Each number is 128 + 24 x the weight over its row's rms, rounded and kept within 0 to 255. Layers, rows and columns count from 0. Numbers have three digits each. The size before them is the row's rms in percent of the matrix's.

# down: layer 5 MLP down (transposed), 1152x192, rms 0.0481, rows 866-965, columns 128-191
# up: layer 5 MLP up, 1152x192, rms 0.0481, rows 867-966, columns 128-191
down866 106:114135142119112115136133153138147144112090101173143108144129140122144105087156143144123150133123104153204169126122175152088136111178158141134133106154144066161143135124133134139134142108115191
up867 103:115087133168121097163104098146101158089147151084114090101120102137094167108057120120112136141106124104121090114099111128115145112139129128124134127127137154145147114155154074086117116072119121
down867 110:141158118145119109133129152175139095119142107136127086131129111131099169107153100128136123180120136108158119135084095145107119125112150125140099101161122100107146107119130127109158142156122148
up868 109:086153118095105136099131114123119138118118131106159110130124126099094136117103156125164129145093106162103133152104138115145150142050132138157119114102125081113124142154099120129147140151155133
down868 104:097135153090090124088158105134134138115100118082116093126114109121122094131147149141156124142132140172137123122118131122164113143088125130163125110110131091096121120119125144143164113157124124
up869 092:141161145138122179122118105120141161112137117098093126107141154122127088123129160111100128133112089157100168084108118084089093128138152139137121115136153166160119104121138150126120134146118138
down869 087:112125102125087065141175128138058141104112114169121096138099126138110116136157112146149119134121170121148115160121142119148132132145117111118176123166128105132135106113124154115180128044152136
up870 108:110124134121112150098141137081119167158137143147151111153145117168144149135137127107123117135133113119127117127085141152131129103128123121143089108155135127146152081106138102088062103153133099
down870 108:117111101111143137110116154145160137194108124148074142100126129122152142086133125141152104094120122102172149113163103110144100109147109122145160104109082124143157142132143124169141111110120133
up871 092:096132149135138113119122141131114103161134108125162092145157100120130102137094141116132091105128125127125134112165140092151069176117153142129127132107113141134147103137115139131132078112108097
down871 088:140119084160115094126111170090152135095116092129116124085122136115135157111134138095121106118090114148141122141153121111115164114077125152145088106140136143122105109123162134164123116126141125
up872 097:137128081151119091148161145097088136068092093150121129125127148161153110097109164154124151141122144124108151108109070173114111086121089118131092147121116112147121134093138106134127155146138141
down872 100:091130118101119144105139167104121142097174119126106154139137138137097151106155151109111131096135114127127130122124147129126077156092103103135127151121115196169127127104132092157112118117080117
up873 096:130140111085140134127159145140107092177146092093112107146084142145137136143145081131160132171104150185143166121153135100097152129137157107182130122094110059083120125124092095113085132128140142
down873 095:109135140112126107135200165151132142145148113127120118121117143119159162129107106100107173143106132139113160134156152077110178134137130157140165151118153084113110132129127115104105126142178155
up874 091:119154127106126124141101075161103084112134127105118156141132134100142138124128130130103134119151158099113168162127092082132086101102141134113150133117142183179138139118086141151152152032120083
down874 090:119108137116130135140113126132094128098162143144153116142116146178104127131144124112088116112128101118111106117088190125092153108157100133149109151079167129085096142139136112156159183155128150
up875 109:154083090145139142093131110126103115125126132090138104080157141154204149104139121135112140109164161151116162131128107127132181108150144155139141132133121077126130091120143103126102056103105126
down875 106:125124128059164119131106108082140160167137149116136152111152116142158124106087131134143152153158129125165090114085130095141121103138092143138133150108134137123147114115134124084128075147117110
up876 108:134130127112102087108120132118079134151080144139137143135146108110146119146088133144125145112167152050126166125158096098112112111133094191164129105132108120120130153118137138149124149175156129
down876 105:140107111140146091162098176165142127138121152136116110133145112072115128135074133110082120131110151067121135126124161130113188155131144134138146104102112118157127151125089131150127143136145118
up877 097:139117118116174104129119157076114093089107143168126159119138169106095080140155138119129169146129103102130098118154120113106109140142103109184106102085111117095112168111121069097118130145126143
down877 092:103105129151159108134165153124175113104114147130126118125200151144105124119178136101109151134097116150141159113137093089106154112101121111167140081096118130134115178091126096131115167091120127
up878 094:128091149128177094132098137162116162104109102149107096112139127123142101148118130113120102123148172114115139107158098169101119166166136121150155129137149155158089144140110137120127123132107147
down878 099:132158132138125150145125127098132119107148170157104151169093148153134123159118135142077149115136143112130140129127178116113099124134135162095143183103081130113113128128089115126141128168156146
up879 103:115132139153152139130115107118128104129168105145152138098160119120079107080125148165108106158134151112149146141118109097131121146109143129142126164110111104113155114088155171166125199118150150
down879 108:136113144150097108153150140146124117129156148155118099129125117135082143146175171141147118157091133156170140150099117142105118095146175128127114147117144155149117161105156127141117128110160116
up880 098:139115132145133134093129119115127094140146145145114137063098157165100143132136126142115134131168111117145096084123127140100092137159096136173106095121133096107131146172103080144115096112099166
down880 090:115190155121081061098130088114148147155105102142123098149143132089124128114119125141180112089119122115122159142185113115091109142092132137130148119134155140119136072124182176104093153105102098
up881 098:164127182123149171134156111123169169166132155145134163123165155123116164136111125110143125130111130137162142131066158155103117127126145119090143084140129167112131143141119143144120104133127162
down881 098:136093127127150137125158150132117132133160127125158152115164110171123159141140118086113109136133107152102097117149124072094157093131129143114125147123108126155133128154139142149168109127122139
up882 105:103102091120133091082143156134060125126136110174158077129172073092134134140126086155087149127118141104196091138108121119136129105148122124151126149074118104143141108157109081124156086106133116
down882 107:096090143111147067185172124140105088136120133156153154165176111117154131167128118146122124122091128146133145151118089149080129111126134136144097107160096125141094104143099153131110135121142146
up883 100:100102110161143111127118131118138135108140087100150114144125117098138150159077100099183132145161146064084119104103127171140093111149155125163085161167117161126131120109113093090166085117115118
down883 109:125072111102123100098163145126106098151132101093125156110076124130149085135137137111068139160136120143111116074138107188150068143166125157142126159140152142134113096132145105150150107105136144
up884 094:117154150151113134117141114118150075178113108118133148135149126124126102145144087114113145087151104147114118121092085123101100098123129095116113101123108139122164117166150153130152146165100129
down884 116:142096094116123135137108149112110181065127138163125104129121101124113148119133141133117125139123128123148140140161166117168131114119160140122141150105149102170106092115112106128103114083136097
up885 096:107140109112134125138105106150123115122112127160169117130112110163071124136142143127085169118105105181141102115105137130088150130181134183107145107098112112142159091104155072110121114124107134
down885 095:126139171142083134170133167135131134104100074134116117098107111169170133122145138117138167122128101153138111159086149143136108132094157113095146087109132121137122126164106066156178148122146154
up886 106:106113145139094139166121130159110106121131111089125118142111143104145143134119122118114121100091134102107090126098153121096126137149105122121179141128152132124098167113152097110090117152104148
down886 099:098138142127158090148103131095144173103101122118136119099134051141102147113147128090097096101152108128093133138087150129131127131131112103104125119109146131123103148139094113100136129112110118
up887 104:134134154123119130151175108157099188105142119148080088141137121066119126122104108150121149112155105145151101146126107105148138136140116114099151130078140127130120124123124129101160153114158101
down887 106:099159145154103117170120102125123167168091109163121119142089133089114137140095131148104119073106091120164123159144099100132118134109114164124158142149102142120132121101134137169158131153145124
up888 102:179072100115144134117112109132131158177167134095150129136128141121090141105104125154165165112112170125125111115102146128119117093123098147088106127158144130112144104126153088112163131172105134
down888 104:160106123145131092075128172100122124154168123127191111106144129135138138101138161115185152118113124141160126141114097152104123158115114139136133157123126090138157072135141178105114110135159146
up889 098:136100074129144093128122108135094086118117142123120122160149091073126114138131163087175144118103143110134113112145121130132114146162079126138092081108127125182091087135090116121135149148133102
down889 097:141121131099126131114158110168092097109147138063099130113117166138092135152179104115119113086142131139114146107078179152159120133172166107137150097138131112106098170142162136159110152123129154
up890 101:127108181120115152115104111094133126136105128147123115145133102148126110142060075113147134144176153114117157111157154120127123114104128118086117079105110149132138137109091146127099109102137135
down890 107:123123140140161117123143134161118131135177126166131098177099143128121113112132170122111118109110140087120097121179136171146162129173142105121119077141105149147123094138088091144128126092100117
up891 095:133082118133149109080100162145106116109121134105147151106138192096108132154107116105089156162141128133115141131083099112092163152143134134171128137112102117148134116132076121107127126115107146
down891 094:119120107108172076104118119111115129113123141145190159159143171091160154134122100142123132110110101122146123121158101190117106129168146130166091126073101058132139124136080123114136140098104145
up892 101:095156113125153157115110110115122128139174131105079164084136139119101142179131107157156156130137119165155130127110143146097128128134089110119133136130130122128129154134136146088123135121141107
down892 103:071149157113112086119121187121167135071137117115117113167051099126135102181122121150103109119172133087099119143161146113143124147094110106162108111120115096126120137097132120116105123104154102
up893 102:111120146170121127159099169127138174193138139147136109127100113110144155095117122128154141079120146150116116158115139104094130124117115119095140157064139140148093141130108097154104155105172166
down893 114:091135144133132097157119124158154107130123135123131115152127113126125140063134145117167144105138125095122145128103146116128128160123153158142140153062160105151093134112131104105115166092112153
up894 096:150119131171097146087108084142133151159158129122154116106104115104120098115182148128131118134153130152118103117130146115148099134126107109128129148093107171134113169127167123127165114123163144
down894 095:123114140068106117178122113167116138152158149139093148128166123141128139160117122134107112102116145107137132136166134097121168117155145145129153113139118102171099147121096155137152165166122160
up895 098:099210115095104143091108125136133186141148159153131110175144154123122108121125123147159068116104140129125149114132099120098145144082148122135099100105109095194083109109108126121101124143137144
down895 094:144111161167107157131135126094170109120159127086134163087135161148126147094155117142097148102114131130128160121155122159154081153176108150123136162119160159107155123128147114105181117118136135
up896 093:098135125131131112111140093077153131122115146128160112144102149096101094134140103140120103134162107107079148093137138189123071102123115112103121083134120137100114117118123082128104071170099152
down896 093:160104110125109133124119162138116105095088144128063120149138088138150144153090168143109187114076145128138119137138139067139147133088123134124108148127098079167115128197100131135163161109120133
up897 099:096139114140135087161157126155122126138124119153121119075141091119106120109128120119130122097147097118112129144143096162102121086130112148135150080138187121104125183142120128146129107111117127
down897 105:102139116124174126093147133113103129082125097130078112100120089109130126175093122165157122111121117090127141074128103153103134113120150169165152112099179165103148136110113122160146135131107147
up898 097:119126128131128147114130102100142085087119128111132121132131070104138107136133133102153097110162151145139101148106075130106112143101091080130112122144119112134143146120079124153138126154082117
down898 098:123144134108127139108139101149148124115145142110184110109090109087158131141155135132087084140131118109133183132111129147124132112137139095157140153137102078141155144151129123167084112129117146
up899 105:114150157110171144105130093160130126141118139155154151138148111133095127153120077116125115128149139143156140119158070134153159120098074133139147143116172085128114065111149145135113111159109176
down899 097:077168093137104115147108111097098146161107105134142139142158079157112115147134140097080141117104118139145115068115119130131144102115124107154160117101163121129132128193094154111116106109168085
up900 090:137081142109100131099123108137138150166145132167137095124155155161124142118144095123154127118145106179124113064094115118140129156171156135157110170136118147104144141099156113113106096150104160
down900 092:136139160093104086131133150175123148149117118119129165100146140124135133071122119114168141155137143151140119155157140142157144121092147072115127136159120162173134119125115132166114075130074138
up901 110:115143156139122095154102111103148080076089076108130097133111121087135144076117099131105128120130152111101131108116114085096081126109094071111145108130125127134126124118078109124111139153130092
down901 107:158107140125117138160136102127137125130135149148122150118157095109121123139154095129132152136136173141121147154111131094087153119137070064151124100149125135100145099156105144133136156107129136
up902 104:082162128156102078131117155143121147201153127148103139104118145095134145138133108109177134100112130112152122121136112116146148128105133087115105112101116095086137100099145146144115133104145134
down902 112:095103139130052091112088178141126098120141141152124151115139101131150171105147145138137119118139089092099117135097102142153134119150164138151115127130148133144114114094105089129102161129143136
up903 096:112183172171128104139139126137105109166129114165083140139162089134150156114149119094093114151119118118091129119179173120129130137112137106080133120199128140171138134105101129099100109162127158
down903 089:128118097099128089129133124126114162129093149110117100106113126104156153158143116151144151119162113151159148103179088141102096118124094136164114159092142122100101146154129139109103131102135156
up904 096:161101115163104126119110144133071065085111084120118162162106122080146142114129120127126124134141128129061126147138128094073165139104146176145083185092118131104120138132150149123114125092103156
down904 094:102143124078130114122127110152169122077137140143122126107135126165081138119160120133141106174131132122112106167156136097127098123182133139144201154122145150180162115153113138143124138132106122
up905 106:123130126107144133128053151091138094115166115131122140117160130136103153121106116139163134142112129143103093124118130109146122087159131133157143120135121143151106097084117140062140120108100145
down905 108:136158145139166160127120116107146124092154177093125110129106140103112160150132118147140072142131134131111116129102149122092124108085166137121141132140133139157108142100118107132104119119104133
up906 103:121133125096149112140098122109132086144150094148104099154104148102126159095110131116119131116160102164110112103134155141132162149144098125145088168104082126154123135150153125126097100181107184
down906 102:131162125122120151125149137096099083123109139149126063129127141152092162116153168096139124116129105158100106181136107156180124176141110139142097147143127140122137141121120148111081090142121145
up907 103:110162071155163107139114125147089127106108118109098169089121118126117152126112139167134119101098138072147144123145152105155129129099119121137115112063129112104107130110163117087150116137122114
down907 102:173149151117159171143137165145134154153113149136119121063138111155105105107129129179133142153134100142107108132133106150133101174113092138112125116149132096147166117126124126141164112146104099
up908 098:085123109167140130189153077122126109160119142093096118092163097116107181141130155129119123107147108124137116109171158134156175137164100144158098153154138093116149124120114106123121135116116133
down908 104:123139145089109157106116120120086118134133112153115125157157113080136135114116154088135097137150100129160110130126083125135085138107060076118124122155123116132135118092143123089166124115149111
up909 106:122131117143146152143130105129119105120131171125135097115106125106133172111123157121116141150102104139121089093168087128096126148155137168149132129106126128178125123123202159122155142092103144
down909 102:117133128127109118120145098112192087111132139144139160156125119173141149102136130145086134137135128117120109121153137116125059115114133163121127094124134128139119147150138131168123130093169129
up910 097:142161155139110127135129102129098124120142142118119144133116147152131116100141103145122158097133129100139140119171117115160090084098036128102134104109090150089108140119123107102119109165086117
down910 094:152092111104157161102137156107148177144135141136155114100144128108111085095078102109102112119135116128151146146065130131114146132177141115114120134129136091129142135203135124154133090114167102
up911 099:123067093163104157119135111155146182120117109128142114140135148089127125118182133135148138149142127123116065158131137123155106122105124141120104121149091135141143120133142165109134124107105126
down911 098:146112110115144174111145092106103130168129112097149112139131105113117157121090119145164118149126094132085135117124183101095097066116072091151089115123084111118145158105162117081139134099110162
up912 106:136151149090170071086141124118118111142087116158145132174132103099083094124089114138117121090101118138130132112124109116144104099113138130174160094142144135134175104138111127123124065141128098
down912 105:132127140126131060133130162135136130114171164150175134135136148107131110097107115149128126142162142138133103159166122162118191134073197116115110105163098138134148108155095149119104137105151120
up913 102:121123129137145129154107123121117123090087120125123139142133131134136148098207111137112093105129119172130119139143158155086153066145118139119101141141124078126145145122134171110140144123110115
down913 111:107116131136144097146137147164156120141139138116116126178142156123126130114159096153121118070149151149130146162178169153107165138131141114128181111107103146187121109131148117153123130141103112
up914 100:111120086166091093129125139136104126125135141153145131126137097104086159122107102135151104131133136145163111172137090107142123139127147108102132133103120133145120171133124159175120167100143125
down914 097:118119170145129121105174105119098149110096121141143087133140140121139122145092112107157121145130089103076130110158164136107138176115108125152080108130129145113117115140112123116131117122164092
up915 093:113070155176139067174158106104111137095147100135110117141150095162195109134125119143161151148125121107140120129111110085131097157167108147140132133135115084134129111147149093136146148123176119
down915 088:118169100126166142159125131173160113143123142112171144119118202113096179152137160125113152146099142132103113082133107149148092107069138091104125101124134108128115140121130133134089148127147167
up916 100:081137092131134097135089120090088109145092143110160163120108142138150111130147139113125188145140102121122115142134100086124114175083094179118158137147121117127090129148100126139123149116083119
down916 102:143104149134126185102132189089084162141122120146162152113147108091121100121175117124107144119125120125160116104160105096097106143118138111122126094099160157143104145191082150128131100118130127
up917 101:127078097110134102145166151153111184149097131095147124135111122139070172112163105163113168113173102134082092116128133126118110106104161154114086121130100157089146105132088139148167119147090121
down917 106:085101107121114142139111145164118128121117125065143144097138114157114112130146122132097153120102110131123121147092131143137118154066137145150122108100103084107118124156137142134161175147142168
up918 099:132129155077104130155134127130133161140103111143140083135139091149113150149123119129087140123125148120130107144104189145139113136101122160113073110166090113177106093102091146121126104162148142
down918 108:084092131119176100134183137121113085151081131116134131092150102160158145129077139120096151094168110139128128177158129102112085111105106104129114143103113133128143117133149139126155119108139113
up919 099:132100088150111118101110169118109108092116092142136106161119114082096176124152160101110068121129109135102121141090125120149162123125139159134152115111114104103129108154104133133181126133149130
down919 096:120114104137114100131109101096125128077101127145107117106122136097147097136104119178151097104138152140153133140168120104070143141125133113131143144161142092119148131108160162140068128145117134
up920 108:149141146156136106116138139115134110088151125137098131135134130138160113124103114148070126113149150131152137136130153132151096173095113133124101160161144113141158129147116147121104160101109156
down920 112:136105116161153123133111096131133128102173137113134110144149163141150108149102131123123148130152165172157098090165147123130100127098157117090143156186124150160160137095116116083096135099115150
up921 103:100123124153118156128094111148091145183092135111129101117166152100102103123152116153122191150156075129132157090132119103119171154147137134111121113097129160151069108126144132107094139097115138
down921 097:120171126097090163121134146122129125134077080129102120103078163153128105154105138114081139134158143133137139111097138141139119125161140158146133123122113116111133130125133099146122100146154108
up922 104:168117118085119104121168118153137115140159130172118100116113079133125127121133147095109173119143086119146084146142103122116126136116149132102121094153089120086100104174102101157114097159120134
down922 105:142110141135154116138170187130092100161095125087108098112111156101165102136162156147188142141124138102130110161172117154102134136133113135121124133124135136139141094159120148151116116128107131
up923 101:122110113156122114155158124099114140136135178124120100117135117097151145107145117086111166159111125126089121093066114130140099150146139119166174111165128162091128080134109119173125069133145121
down923 098:140128129091128128077095087129115054130150106120091118132075146127114160090100125087108108134166143113073115163110127104135117100107113085153075150145102150115140161114144127153104132126133122
up924 094:149141120123103130137099109164149134137152100099107153177072132120089137107157098156146125130108114119091098134162118125120102161175144135148129086145141087107103164112147129141164141119157112
down924 096:131116145109142107119111162121124132123086131135116071105163121156170115133141130150164142129158125125170130135132112096169145177158092161122120138101122147103122129147101078135112095094168103
up925 093:087083094135128134137100080148125116128081117134091070151183117112104116119154108108130126127121131154143155107142097152128116144110165134175135100162106122128162130108097159118084095086130092
down925 099:109137094151149104166148128133157135162141174138159179152130170116162136135123104108126142136115125113104138160093076151160155107106135120086125127149140104137122139123139112156136145142088152
up926 102:134088138095123210133159128157137095082074126167157117142147139158159139161138096119122119111127099149124145174123115151138127125117111118154127132128118157106144111173106144128127124123130145
down926 112:127105109130131144084116154140132112095134140142175147108175131116123139140132145094086095127065088129131153161127141130135153107155133125093134161073109101146154122138103153125109086123144151
up927 100:138064143141104146147081124141123135174105142095171131115158091088128130071129172138117115106161142137149183080127153092097107127130128149170113114147148101117153097133117145110184123110127114
down927 099:163165097128156144101111072104121127116087144120148135139118123148141167154129105154157079138123132118106137138141131131150149083087159114156102127122136162133069122125154118130165096093132100
up928 100:107114153160144114097116119163142150183161107156142087133075146116121137125190141127146095118105111106128169138133107106132108077116116143114104136176157092130128187120129127092128094099142117
down928 108:111146129163101147116111135142129152099116195158147112151122100157140062086133158126151097132142148117128133132105124119094130108124152087113098159114142082124106148106145181084110111112146130
up929 099:110127070157106149124171135144076106111102131128080140132151114108127149136136141107160164102129124124116175131120147089112132159091118172118153147089153147149123118109121176145129132132100117
down929 094:178167150086132110111092093102097104125124090105119129117127131173120150117129091138160062135172119110162097136139103102156094120093132125089143101122128095102156115147156124170135108110131100
up930 104:125111122146162092092120124150097156145142081100113120143081127118120081160117141150149095165151168142159153122136119079130076122142117094103096130125142112102120151109169137142120130109130083
down930 104:093080178138137177151151120150115100109142133150114150136147101098163131141131098140119112112125117144097189132086142134160100123108100130094114129132082159122166115118078138133158162152176104
up931 098:147138099115146090077138133120155181147118133132116114115086129130124076164114120138104137101138125130072103118152143163144101132103117161141135115109108105115143132122092120129171106143115134
down931 101:155153120135103150099096135141123105130110142118064178110130143149118104055152139144108166107146153178125132141089192118137152176107108099107158127132128076119141128122102131149121142153104151
up932 093:089095131143170074118087127122115141117151161119086135139127114096143133111145145137141141122099107117116156136133135174123134122114187088126145144131129067100116096117139106126152145146150125
down932 098:099129129142149115087153118096109126149089135117144147149108075142133101137118139162077092147127093130086112103106124089128148117157125146095141068147143157155129116134121093091143137146148123
up933 092:140161127097147098140111127112107075141127115172122130167105120100132162133119122152150144109099155127136145117094150127154108116097123118099117099167125106128105093128141135097121135119202124
down933 094:088137128142137173092102127135157159092066103149124114097143131143141115083136087144144098145136098151117095109159150109090118149131159133103078179118152160112123148160115083151117142148095145
up934 099:115127133102113131103164121083138104124120163135148139117126109116134130125140147144131143126151141177142163139128181120156140159075137140143120100137121128120122126152138149131152170098126158
down934 131:147137131133143131144094150153116139137147122138123137160148150168130142151124108128159125136113125088101094129137086121098148107179132125124165165122124147169126152119134091139115130106095089
up935 102:130148140110179161097102131114148115152126111162164150114129154089112103114123161135157113114111139127166125119082118099133123146175116160140159124107109095109124084148118128153126127133118140
down935 105:131123142131140123110102111105096154124194160141094117103119117083099135073079125138136128088135151110144131140118123122106150117108134128146152125111182177085125146147113115119099126102152102
up936 100:150141060130130076099114133140136127108088152118122113095136097105148105129145122143130154085162090121147144105096127143168139114098128165126054096147126094056104131128116181080158120135110117
down936 095:094107155153093140134139126144155143126156131134093135110109127108125165124101137112157173083140116111149160157094119153126087131125090142112128126142101098111106130118099114126148119128109096
up937 100:108138128127144167131146116083118136107115082117136114120127088100158127152128125167163119125141143131117109129100172095123084117097106127149141115179139126135122161107148174136159145143145146
down937 096:084148130114133100131113141128177131140130138132085176111172141154077113119124109103136108158167113120129113142156084144134181145092117107152139158109167137160144131157103091116098159128126106
up938 089:123123141131095169132147143122174127097154177140147107097160152119133139119146128151100094100165087114102105102127129101123116134122167119140148123121109199138077133112125116128090066126149136
down938 089:141148114080166143185132104133098119120134120135117130163093102125104150138103138139131135187122180139103105172133080148142146141175098177161138123144146115135121135145130128083162146165100147
up939 096:142189137154127125134130118154172185134151129122062114077133156095125127133113144089135128111093137146113155120131117119184114145111116133103125105144124146135121157145108174145127122103162141
down939 092:133123121090140135128094152129106162157136120136159081140110137170081097132165153177134129153135113139112108098147130126105137145162099121121172142155108101132147115155125114131155165172121141
up940 096:144150151105139183149148100122152125100163141130137111111086116134117173155066137174190081124144125093126136185099144111133122140092095108130126145115100154134102095116108134112136123116106081
down940 102:112114135089119082110097093117153140111141166134104103118120094126150081107143075114095143145157139183160116142118142117076117102144089132109125125090121134113124129084115123147184108156134193
up941 099:093130125138124172158166072145124122136113110146106169079132104130111082128140136101157139126111142149164116129099169165133125097122100155152123095157088131134118133146132126122154112092109121
down941 100:109155101135120150125133164158150139133147108138101125149116118119138109128140097081140097095142091118116102107138102131153168115141160160086084140054139151110145144120155129183136140124144164
up942 095:100145117116129079101124109117098147103107116160113148130110140150113126176167101157112147115105113148152086194146127162110077133131136154143141111072138123142131131159099125140121107140153140
down942 101:119153100117159114131066085110158102088106141103150091141109117130143156160151101156116158127120144135156092109106118087103130142140136150104113171154180145147135116144075136163090136141165136
up943 097:113133137144093128120105155136146091111131158109147098109102149135127151084117104167145103111149131110113132125164131114160142146076084165145132127087094102123118136119110103145158099115149090
down943 101:178121105171106124131081089083169139098097180115132081119123141122147115138140130126133174100144143142143137115139113133170130158118154117130112143156131132132131130147114130119144169153116110
up944 089:133132068147134108184126113104116149125113114165170134150107115131099107133115141163156140089083120185132117135130106132119130101110130104150099149121094121174155129138100099128150139117146169
down944 088:146115112138143154063143141149128121108141133080093147115131140098151132148134138125065108140178140138128101087134100105144155112131131127123146101151168170134137115120125168093131131114115106
up945 103:125130158113169125120112162116105094118189086113130098113135112085105127111106088133112129131095081095088137152126110144113120092164153137138156129118110083107110111136095066131101110100126094
down945 094:101110096140125126130096156087109085145156151140122138148123093098125102117142153151105121136151087161147115155124126128129172094154159117100150135143135122130158120143119141104112139102137161
up946 108:132092105128132177094099185089126145123106120123139125081147097152154150125155135134140152112156150159114162141119145090128140122148088112105118132152128135106117102145147130085128102153141080
down946 104:128119107130145125118146083097140141118137108145116137082193144150162118149129080121160106177119141161107118118119145093122092159125120125106130134126120112140134107135115133117163110120140125
up947 104:160132136129120151171137103123144144162122148138098100096132164154089154158137109146132111147119150130086124113119116102106164123148098107160098108114137110132106103128151133178105105133139089
down947 100:135142148101158117119107115132137125151147141144134106110104162118096106082114115151130138139129139148133164180169121139142161119050124118106157174153106134119127113132127153163131115133136105
up948 100:138153075128142104119071115080115138144125121092100127112148153157134146137131133107120115147160115137139108123084132134092085095104133113131093123135127085105130146131121105099125137119137147
down948 095:090109170114132127066149108190120120136148114096096159169120122097111118131119139149127093100141134148111147135162077102116152146107119128160151131123086156182122118152107147116137152134096138
up949 090:100085118158134120144130132109115121108131104108137123104093108188165161143130140118154133125131192127105136148049091122088142118090156092145148122127151127102140139104106119104145122106179170
down949 094:142121151106118129139141053145127147146137167139168157176120084097097106094134109144112111078104085114135116123132140159127156108154138144115072132123104113119094110174114144119113143118094124
up950 093:097124166108127136123127106161130167098111124168140115174133130146148147155166136125153129135136104138189133140139132112092149129155120154131093140136131152150143132154164112135148159103128172
down950 094:122143123157083116163111157078155120151094109130134155102151148124121132109139142111104143129137121132110090102097125154154102118126187148105139149139104119131111102115153121146125108130139091
up951 090:111120150143112140087083163106058148150119127111150096112123138121108139146106088154144149130142144152119104132082125064136130118163117128127113151118124161143151144129104127148096140128131157
down951 091:145121139129130133159163168124165101117119137168142131108136125118122113126108113117143166118122085112155128106139142151118161177119141116128120113132124164123102125140145142143128114140113099
up952 101:120087128129176152121087098121125159125106121126110102132120105138103107113121107126083115107156134192102103149086110091119117138136112123134121104102129107134113113097132116112161127098105129
down952 096:133111148134158131117097137147123151116169176157070099126118142130112134133082151107139140114158131106119185103129144148139134128130081077127124121100147098100092148112134128094107147066132139
up953 109:112153119117156143152123131095143106175129124138135123095150100130115128129122139105094156118145098155128103146147138123107124109107174086129153132114125120078145135159146102144154102105107103
down953 102:130171147121132090120123134138129103117160129109098092107143148118150073110149119097098109108103131119130125165094081135148116107119123135174137120127107141159120115146100112130134136096129108
up954 105:119149128118112148119125125113096156124117153123108091137107126135127158140132147145116114113140104134160155092150185131150159140142129119098152097093126164105113163102159142148116098164136098
down954 105:130115153117117082139127152116111125144146105097126110162116132127107124146113099141101087134073114143122143109163139123118144194191087131132130155123115133129166153129130154105126111085106136
up955 095:163089131150102143145140138102146117195128142135125097141150064085178144136119113121104157099131152159147132094118157107162096170124149120093123113086096162144135105123128106108160112137094128
down955 086:103119113109187115127128128147155112090127138116125121135111161182129155171105123121135103160106102105113125137129130115139098129070137137123143120153129078117149114103158131175099132158143143
up956 098:130103120153133147183119108126143173165143153161125100135141135142128131162119131086151118113062179160181088120091094127135134148119145054088120132106146132114164099156148068085127136096071156
down956 102:159188146131079164141127136137125107136128138141106108149128123142119133122124100134084128103191084124107151122143174090149147101113141164142132129120137135143158097136090151125102146137101161
up957 100:131113142141154090148108147129099140144080101127115094120186078154073152148098138118093127137119148115132097152130100149116150114118168136121103104109116101099169118143073143154117106139105127
down957 099:118131116122108169140099139085154146124135117091150159136148124089127140106133090142095140078140133110169084087137183133141113108120116124169112103152108115133105115137110137118177125136115132
up958 102:105118150116166156135146108130135144105144127143135127108113139147151137132123123183140094139132128132115160097124099083100123135087151164095099163119158132091120157160165116145092161120136108
down958 103:138133154131124140141105123121122112137169179133134115137169128136104146141093137119138111135086168145128095131142167102124148072114112106132127149123159146135152161178168108128122135098119141
up959 101:157112107097127128097116146128128071126152139122114104137121125116139164153150121152076116132133106151079145110130142178113159152132101143128149129099140148114117149151165175195179145138116164
down959 106:132126113115116129141146121142093150115164158147164124144163152111125154179145141106129156127118174129165174111134189142109150083102154120119092157151118172122133160096120127112111170199152097
up960 106:098125162124149125134137102101112109131116131100124102110090127135139121120127134124114114090099136190130117139054108151118095139157180140130133103140121074139125128104151092093144135133137083
down960 099:128150104118137130126157195104132108085145115127121110133141116169131155140140121086111133145143122087156149156131105161135136122145133123141134166180167117129078126096134169145152111118134120
up961 094:092123173089121123099137098136092074141140124108116094217142129153088129142155126112149069141137120146116181126137114118113124156143111124100139151152096109100121113143114149131115136137123100
down961 101:119124110113117156132160112099109121085141107150077166141107140167125141146140122131099141100075097112127097086156107165116126090084092149124075109163116153131164091089139123149088127145127163
up962 096:083174146133182138094112119170122133146128109146125136158126153125149115163146110103138100131141126077134135103106097106139128117113120098163131148088146132127116178120100110145106120151090138
down962 093:091144184133079138132107139138140128150117140181124119131153092099097128117164091129129143111166091161104089137119090129146137134143130122141088111096149103174117150100109158159152152158151136
up963 096:143126160161104139129105167124121087151079118108147145132101108131155119118148138101154146132102117163093158125156072112080138151115128102103152142113128140138168153142119148104114139147105119
down963 091:122111092106139106133162124153126114139085155119096160125143135115149086108145144129139118123108146106113130154098110136089167132141092122121113118146132148153117113166148157128129129114156207
up964 092:166129125157152170115185118141128123083117093096117127107153127122123124139171108123119140127154132168135156120123152104108139138132137173123080107147124132113147118108108164125079118100134161
down964 099:113133134147107143088108127171135141137159121155138130131143111139140159142145138121141087132133133098140112090145097130073148127151157081113120113146089132137170107131099141179151115161131111
up965 102:149102113098134084155116136134106112193159112141157072080119095139139116142160123124146125096127150146158125120131131126090080119130148137158096150131131112123151115124128131157168144114138108
down965 099:118144153110145113140134121127147128138118155104095116103083144114126091130120122144142173164135121144124135090069111108137166134103129113138087132137144113031118079104142112143135108106109133
up966 101:127139134110097147104119139130082104100165133119157141104161114121127105129174095130142131083139095116150140099103146132096132123104118167101105141148143121139116145133125115065079063161126126